{"n_layer": 8, "d_model": 576, "n_head": 9, "n_kv_head": 3, "head_dim": 64, "d_mlp": 2304, "vocab_size": 8192, "activation": "swiglu", "norm": "rmsnorm", "norm_place": "pre", "norm_eps": 1e-05, "positions": "rope", "rope_base": 10000.0, "rope_fraction": 0.5, "qk_norm": false, "attn_scale": 0.125, "bias": "none", "tie_embeddings": false, "parallel_block": false, "init": "uniform", "init_std_qkv": 0.0182, "init_std_o": 0.00455, "init_std_up": 0.0182, "init_std_down": 0.00227, "optimizer": "cautious_adamw", "lr": 0.000513, "lr_mult_qkv": 0.4, "beta1": 0.9, "beta2": 0.99, "lr_head": 0.00561, "grad_clip": 1.0, "warmup_steps": 453, "schedule": "wsd", "decay_fraction": 0.703, "decay_shape": "linear", "final_lr_fraction": 0.02, "batch_tokens": 131072, "seq_len": 512, "doc_mask": false, "train_tokens": 906800000, "steps": 6919, "dataset": "wikipedia_en"}
Each number is 128 + 32 x the weight over its row's rms, rounded and kept within 0 to 255. Layers, rows and columns count from 0. Numbers have three digits each. The size before them is the row's rms in percent of the matrix's.

# layer 4 MLP down, 576x2304, rms 0.0198, rows 457-575, columns 320-383
099:116131155101108133109131133166156106110180091171117090142176091108108108146128129158133147137157139166134120171097148131176136130120099154145081105116093123162144102129132154142174119162083095
101:121174100104166112114078134192124139126138122162159141152141151129141142150139150130160108180116133116126145114202165074095139086223115155098180149098110181152137085188148151159135119162097136
100:088181103107171151093064111167120128139089146136147127089231140139159079133114177127121095157196115147131115164121168154146113181136133180043160107101083165083141089102222155156063120076101146
097:171056224119142135097144105191135078192062110155085141098164119135131187132166115089112143129150083140093102159127161096159152148165105150127099147079155108148160077091157151173090046101110055
103:084021156068108164173165195099127095153048096082129096139065191161081107081144115133174103164110135140173144093141100166121101149147121114152177101137080156119103167208128129118137189076098150
099:058118156170100102176123189135108129188133091117181154197112132125117095136105102103157124118116121110085140105108139065118103129127090123176156153124130092125151167183104073107137146159164126
098:149124133148132129174100121100102145118176118097109140209078111177174204094148106112080105124134115118096106107101128147170156120153164171147074126120074124096168149151136129115119142141168186
099:120119156169079166182090175127117144136078176092126075140089111135119081138187126121134167105098108095083124145152092148140121077124093144139060130216129126138140099158160104077124159092161162
101:113226111118141137096161133118049102110126117160086106084180100113054151138118192148117179068161115110162208203157104105162109116137101168086127174080104142124127136155095206151150105130131059
097:114111093113166098141116099089113107182121083123114103129118126078090125106102140087120151135097069123090070095142090096083123126165099125121132104105088105200160178117121061098085139136150155
102:179115129105132061118159099155134105127136178144113107135179137131096174140133103091183063107156148097096132121151142145074108140105148154111121149128139142149142102168185116121099096125149117
097:106104147075108106164151175095111163137070147138126151143035126083127148152085157117119091201113123103127087172131149166164150115136114146076086122133143136127114104147142156119191115124100121
103:193032123132109165079165146098140119150120155151070164142109084159149199173133067118148136131121153145143102148200106106084136101198170169096076130103101124123168117153209129099139180145082153
098:121126173093147178155175142152141117077161130130131118087093146180122089154092173208114107118138142082097137115116162123133103106143152128159146108165158152178150162139124141109153178134128102
097:136094137175157140146169086131114128125147176128091063080129149147041186102121166117176149114195160109176201152124162129138073186134102183092116141133125111156122101157116152139128134136074107
100:151119087142085092137137130076141093107145115101095146139126150119121215162137111108150146183087091122084157160086149130116116108082126164160090181133147140120142128084082152093169134134117120
099:184142135119149142128106149139135168143072114103132093104164130106150099168120103205113117112131093127106124096116150116095158179164125141149126130118113071080125134111096118165147121133129095
100:178201099145155149130062120146131066126096175168156096141112126089176116117102087125151101077180152107086188137168124133094152153094116137110089178102149133112094150154136089116131184112153075
096:140145165133074122148102141116115056112140111137134076094132172118083073121123109120121102152178134181114102182060108093088124146132132165117110154111164111149139105076119148132108156089117150
097:166141126101159099103162180129122132144149150137085146108129112168147142128152167080141128161105194114173157077116188188133201119146041148169120128186098178108193123056130155075118137089104064
104:137121139104104172142069171118115122078117115140106095175082136077095156140101181141106170068094149105077136081131121130150118158096200147103196140138163189120156106099145088137123110176127125
104:146115173139151090129140130103137142131137092085068082091072092136148148105165058168117081182161142154088107169191138189106147121115159118119083191191090134076107105151142082101146129154121131
104:095090177082130171164113112111114123080142170069152107102150105092099125115098104149165136080084194153058100125164087091114093097192126133175104142131150154107122091087133103068110127127104149
099:180142103113184138089101172111162136185117111113179158123119118165125095142115133200121122144136088070153183121183140127111075152084092138124102129113130068117099096087124118122154127143100102
097:182184136145130172151130153134163093122132103144092077148123167143158143165131099119148121103123152092150091163130096192116169080118112126142161108079161120130164118139111147119146159154155143
101:161073086139139180107163097104085146096089172130197168046093144133111085182132158122166129144155153083127129130119119083125087117145152112143148097113164118074136151190124078097130117153103101
100:082178132121179135098129116095107178140069128201117147122091120160196175055167162111204175124168167128131067117170145139179010120200109124142097175177146106104075120163130136123132091080046070
097:160150074128136148117172105112094129101083143143142108158168121101136086185130147152142030139135150147229127108117149050100123089135056087079165096133140168088093123125149112125137162156094171
098:123154143110169092188114068105126152140089147119179133200111112184112172110104043136118136134089142184160119076103132092082157103116138163150164137092129082184153172076142110180105091163117101
102:126103149119152121151055102121097095094133122140138139110156088142140121077149159102129148120092109129083096132073160113133179151162074118073151138104162166134124165131109147143122145136136124
099:129181131168175109180081167125136158101162139077144115135096112164090111130110117123087225056141138110198148128140061178103156079143104169113136105095159094128209163138148117120133185130134156
099:181075128158088156104209161122172082086110096115086172080155133119107139132158112117113126112109123155155175124144114085135119122154154159150108104139091136149137090124130118181126144148129127
096:085145126127143133164069145173085169128129116142124118135180152122199119171102105121126135112124093140137130137134105137104155144150126194132120110123143140132170126139109124162137100124152063
107:141107092124134135122113188154184130120112119038102159122177151134067104159145082134135103153085105094147116114108126135104088104126126165156114152148125142165120118133122164123133176132125138
097:141121143113187132059124076111140104137095138120173136186171088143134133175128140140170204173142140124094083153152143136124131132138112148174094141135141144159096113168139102159119120097122136
099:102162133133142086159175108162200088213145133126127061150145184068104129089127172099114084108067170088138123125135133114156124115089157115127132118136138096095136149149113106124142156119137131
096:098137169170112059133138133169120149199136146146107148124046097168179132158086145181106134129126098144178124138159103144145099130118089111137156147150142099110122136097072164125100144159101102
090:058130155108141104077076141180121111084083138069133146112071141143081128095098170157149110117120092137139162133086114114127145196173131120139101182123076108060101121156156100144175132071083146
099:159172099171129139146074093084169143090142150058178095121156153126089113102121170073184146182125176104119139119133164146121145121126108117090150095100028180191148119165167120153144158149133135
100:159151109183149164145128179168108110105183166162116097132122172101133132172128138105120086151160067103143151098117102139164099166105164133162088150132151173130137111109150085153102118113176143
106:097129147098086105108081151107129134144075126123117138153164077103140064132177094157112181181108096082089124167089171118153113107120136148167163179112097110128158157137123117174132156165128158
099:115111181104124121182161154082131119160146101102103068146156103124072165180182160155076156088130133144087073059127106161052122107095142131140142190148121127114117073115137119138161062122170107
106:152154124124087202133109111098197128083069122157125136167137096151094161162159197183155078109128091109133134097120110145146166164082163156112132147132121190160149124122149149137086162133099142
099:076119107131107094129123134124154140147118111077062098056119113129165126103133059128103112150115160133127189085078101139140107103101151149090104138143158093081138080149143146090098148113152108
098:115098160109144135100165116119170142129158142165222139119087129069132167066109125133138091117172112112078099149090165113113115135136141094091110071091132089116136156111105149175162088063069089
102:194118140131148101114148152127116173115153146111133114148131065113076141124134110081140157152072085104071063125152151052205193154138134152118131099097129120145096090126140185114124127108189137
095:160139111103106113063140095148094083103130062086147187169140147156138109073163087098182152102109165120118124115115096154063143102077095170138109100133120101141199147133115098107104115070122157
100:111089139115114129142137158157124117133136076149143092153102168171146081201175142116098129137094092111141100078112169098105155098143155086141141168141114096124193099113187193160125124120071188
098:125123121148105089121145111191081163095157144145125163162122130091172058148122091114164186133117120103142101160116132161126078156138101109102134106135115140137120165152133164076115094147138127
099:131127190098067122091129099130122004123165210100175139129093086073115102117125095103066157088123117138119147094102123097103115085167093213119115135144141123096094110183126150109173117155143127
100:124107205117145094180134032080111137078088125151157135082089109153119137135167116117167122076122167115063159123170090180111156166166118154131101088124099122149107153124128119051145169169112126
100:085133154111082093128145120133136104125128140171126130186108095133133123171158104124107169134145150174104102078140157189115102208085125104099088073109123148147140156121161126163111080049136106
099:099133119179168090160109133179132158130132133074110130104203136144095107116094059124145162125162173130148155140142102121098145102146160137136128146138089170194164090120136081126160125151145127
099:097182098109089101137097158116141116168139106110138061139133134149183146117090097146125145096141146147136142136144089162137128119114088120181135089078103061141103132171107146183154135141174169
106:105108104097167127118121129114115167130197153149100146163103134118129170149150105093146130127115149133130137108112110192126131079092122059156172065079132105098097137152098124155163140155088089
094:148118165138126124132133060093159102138132103122143108196114131143057157140148100178123115166147145013184155150159114126091107076118097158108152123121157101155054093121081141142120119200150102
102:128059127128139065125162108133127191107124126130065206115172106098103103169044155114087131157157108199125145165124101138102080120101103148188148133142196159098129128182091110208123139095184156
097:153161233104136139144124139149127152091079150102113166115078132112079138120136134079061107130144173144160175119105100131102145121160132124105125075142106153153141098164130077102116118143105118
096:125149113118179169156101152145109092098071121121130161152142084093108102121114138101132131123162152113186107072085111104095153159149127127131097107125149135119127110155128172151111129106136096
096:128131130102150152130168104230105160122105172156129146073101112161126112145189124115159142175129110036111175145179137081128106165162215141157175105141083116132117085162113094133142162146190111
099:155163142154100128054137143152094140073111189154121125089129236093166136143121163126142220160159118105152100119141132111120155103129078158064126151144112131141113131141134125086177117103132141
100:153167123192124040105094093097156149142123152074122149120073130127132114127114157142127124122017133164115113124167126165107108180161174142055112137177159090144102099140109143126115138099113179
101:155168147130176100161150141087141175116154151115153115139111207132233157125154134096200168147126108096162107142109113123141118201128186141131116143147145174170060155178112190113155120126122109
101:137157049166169113141125088143148136083154094143141154099091191162095100192058061088123169119170065154114118110114122130105109114134160137081083127131120145081147112148126158151092223112166158
099:156131113112153086111074142118116146074083138140177064165094092105169136141112105162088121120118117088128101125109073155108140134082122135110135107146127152191096107138090117130151103068156140
096:123095145100153024127178182102101119082099132151110079144081126107147089149153116166101119104114158148126100154121171121112139105159066134170126152158075136129118077167092121118157156113116129
098:132105157109176155133111095179118114163089115161134136111155088190107228127125133096144132105193097132213090140153170144070142099154168137136162147135045149207066109095085141159152112132125141
112:092126113080141152141220106126103118168094126142097169171097150128109137150131118107172135124128116146154198143121115115123192129142116127134124117146115092110150135182110155148121081162077100
099:169114170135114091130194127153030140161145154129136126149122117165052105138129131139141153101089134095118136144113095063174169151135115114116066169119096117091136103143140159070126093085127084
102:141163147133188191146141128163131154140131162145133137130133102153105143128112122148124155165162138204137090114102137203151162114115133112147061191139120112138177172052151063092056183101132174
100:110183144159153119137164085124130113129142094176159097137168138097170080110150102118125128137172097143142064143140125142085088132164171082130152103116089122128102123116102160213141135137102155
103:125154133065082165064124127128162090140123112167097195109129038087101132085123210095100133117118126124178169047182100075112177222143105138090154189106126171106099101151138173172101117120115099
103:146081137124113169085162118172151102126087149097134082158151176194173159124045130142112151133174095077082093133162094108106132128166146159162151119136123113132097109144140110127130146105131159
100:121102104116103128118133155093133083104085173120072071102108111127069124131145114173126141131164160120095156113107114114114146157114141170122138110110082104079152174068156146111137111160067183
104:108161128147179166151136169136133069103154078093118144189104103141156156161117121097122162127134120094101096095157118145182099104115118110130170107136134082192096159124139103056074200140079139
095:144156133135131120117111116152086116146100140163062126113111110156170126131129144179168139134152077132101137076109136136147162132127084162062163094091096089173157131108118073151169102121131118
102:120144063155125136139149132154070108096110108135106102122100141083152088172092131159150129130172156121155096205064107084115184133112130132130102122140094091118080097145098187096081109143110096
096:091149094142196132158176127088143136193124121105098121150178128124122175116140139139082128102149122056123085140133154109103111095143117113128131121158106095134146138135101168117143127125131098
099:114157120086118098185128111183171145111102110112163177127114108112183114184093115176131105063130149194104128162143141150086141097094083162132086085050125118178129039172118091152108135172111137
103:126129094054130115156124160084128124101113133128144142190068118121131113133108149137152129176099130162099103113133093095071133128096140135130125086157121119107140133142115145153045120120141166
104:136100095177150106050141159092117135121156085153156147165114142087155070138120159088121158151113149105118118159158118115172130110108088141149121145090103134147104072147174146131144145106149162
102:165187154131146104187123174092133140195081134169135136160117115106107128135103125100143187180158149129143141075088151179108132132107130160130169191143137125100121128112114113110177144059161103
098:153109216146116130130121158131128151148118151101162104128160087126153125059106121118166127105170148126043136136107091156162090135130138112128083097138164144063134134158101120149118200068120206
097:126104099098130126125086138068145161196128087141096192177172118089180068117160129168108053100204198090121140112068103139158110131128089109157157108170123168093114120136128075183063119105090126
098:118103142167134159107085084166169193129160117157135140139155136114153082110120096170110062165098118123128136171121087079119104136136137151134096129143115126095166159161077162199130153115118097
096:143102181158118085134135175120174113137043176114164182104104137152141106123231161126104149078139121143075119199168134088149169172102107081145115145151139061128090120190161137129128129122155144
095:142132152119158131138145170176166162089174146130114143125143094107137149143125082101123154169106126126159159112128097138124155068073135112120055148200155147108104170227121151133136100122134063
098:175079098121145115113151145172110156186094124122120120155082074135141153131116090145064137138150170126171071126153141064100143139126145156108141180063144107139151105089123146139117129112140136
105:143132147143126107161094091142087073149113094129136145132136097172150099111110099105083122149188108089120052128149077122142143087147061082127105106173137142135190105107122129123052186083149141
097:115159148116097135139181060151141129149108161165121141172120120211099130145119115075082150173132096183102190144175164096191125137154150095148133119090168141197087117078115093142135109125146080
097:110185148147167131185150110154120043103162067153141157100138156118206197157155163087153080073127149053096160094155182144162096117112125102145173138078192120115125111171049139148119143124121110
103:142133138149150093166139141094197165149152123124124129138140154132120160131196170153151108115162115107131122148170099189159134121136129118172170173195134162147160160075143106130159185154137136
099:150154135092076142125153152116118153090101159165099192168129141128113101188123129169146134089105127078118096144144098115083146128138169121115205208076088159124160177093157113157129179085141117
097:107066150118118087042062146126090161122159145113156075066152178070139114134172072139152060152102075080151111175141085099152164089097110109157070173114176140127112136126123151142135115049117163
102:141138139093154127142143078168055175116209087157131064138127145192131029115164109117101158145144162158096148117108128145169080116048108091185109132127108123112136141146086109106175127162140160
101:106150171112114123066116109090170121069155073088147095141119157106136117076091128160106184147141112143078184062134125166148157125144140190106107117099138095125111147158124125098150177092145165
095:145131154166123154060094101142057129164116158139125177137154156117150201112021100110129105166140105160118188115144110141114127084117128074129121202077162118140127112131153166099101146150094109
098:121108121126102143060074152039149084120075138121114166061139115108062107101143162157103133115158106114100098146133152103098104106102087110160170088177094089099122141121119164145180111097154127
101:135107079100138114108087162143118159139068081176145154160125121105153139173151169190124143106165079124143084154161155152131161179136108149175096085142115112127055082153169218156094130099145129
106:134079128133147108119073103171127123110126107123179173100091145067163106164089133081084137138160217079123128167116154156143141142050117081115054077133118168164124148118145098145176136131082081
095:159129154123204099093107025122138131147132153158144148050151162048109144153136107196164139087183168192085100146163083112129142107149101147123095172111133141122150097076136108128137170189153128
101:157128109140111142112163116121183123130146165114107141144153207148125069126048217070093128141166168129119146174125116158076155140114121138080142107087122159128178135092135085057154154178146128
095:131127098144095144137143116143180176182156146137142109133128117157133137095133128171146157151088123124106054171230114164195102099123121133126093171131173113077116113135088129110102149134114140
100:041143084110118129134049090135104070085097123117152106102179135140154151092091143096127121166139148157121143124095088122133104111142110160119117145124108166144138133111091099117080134109080118
097:100132071120111139091126096152076136110130119131094127073159103096115143106104166122109174103122135149103163147101134116092140110144110168141112124150140129094113166064105185091097117118132093
102:108137132132223087118156146165182119174142161086130132124133167118089148153166167117090127143150103145031146116040152151170105118131134154127129109173074137150144175134117041099106169096083049
097:073107149126097135145109127111122123103106126130186157155069094092157100145119100093119131120101167141152120140161133132071109154133092083176140153132124110132155130161137180111157108163138169
098:054123078143176076132142165119148110133130121118092138073185113099152179136146092176103110144087132080124116141111136142169116142106074152101126134110185121139222183113105093077142187144158075
102:197143129144134156138134154075123166141124126187144154125092103158127207106160122169035131123133124157134191075180078107141122102074131099149112129114057112131086134129141144080122081108143115
100:135127090151095105120095125159153060159135199126140067135116146173105118164131161142153095121147128145153089081130214171155143131152187175110118131130144131108098174057171121148177129123145097
107:160120123126199123161120129080111136173072096103133130119112130086131138193135127087115141158124157153082144145130114143157148131144107132094101112079166087079083100120127126099057103152104167
100:171140127152102127061169113136098111146128096139167110143169134164111131131079122028178151118148085153111116166156163121150122113113149117132128148120132141105154107126139108124060120116171138
096:150110130149137128142137121161166113130079178090135097123165150111085138137136139205146112133145063114144173103161148116163183124109141168152166136180092202153125149063118106109133141110095131
100:102097128153104119135107067140127111160152154123095126131089133130105128200134124079120153166104116144114095134174052143183155091125097171131084126195171099185114097151158128106166058149106231
098:072158120138149119107193111121151171120129113056073197164121108192143130133051114096159129137170102155127159081085131130120124126085115127159163136083152128138164140119108116147127161118091120
101:141122160112132132109099125124146116148062147142172114128131092100109143114166168145152136113161138141145072068173133153078165115140163139117098119161107134153123115141140121143128119134173172
094:125099151139132129050123117167103105071162156099139209144162096148113128079179127184140140165113084119132152151098189090201089142089131175185111178141168109136133144097178106158143118104134108
097:130180141104202178210114132117145052125131138138106173119047097163113125155092062170194102174153157146131101124119119187119127159120098093122194123176096137125085128127160088121136124128141059
101:049128122104120097196100120123125144123094121085144103135124162172130165155088130096174131091128126132135120112178136136155138124154153113167099127117120157094164108118169121057130173128165162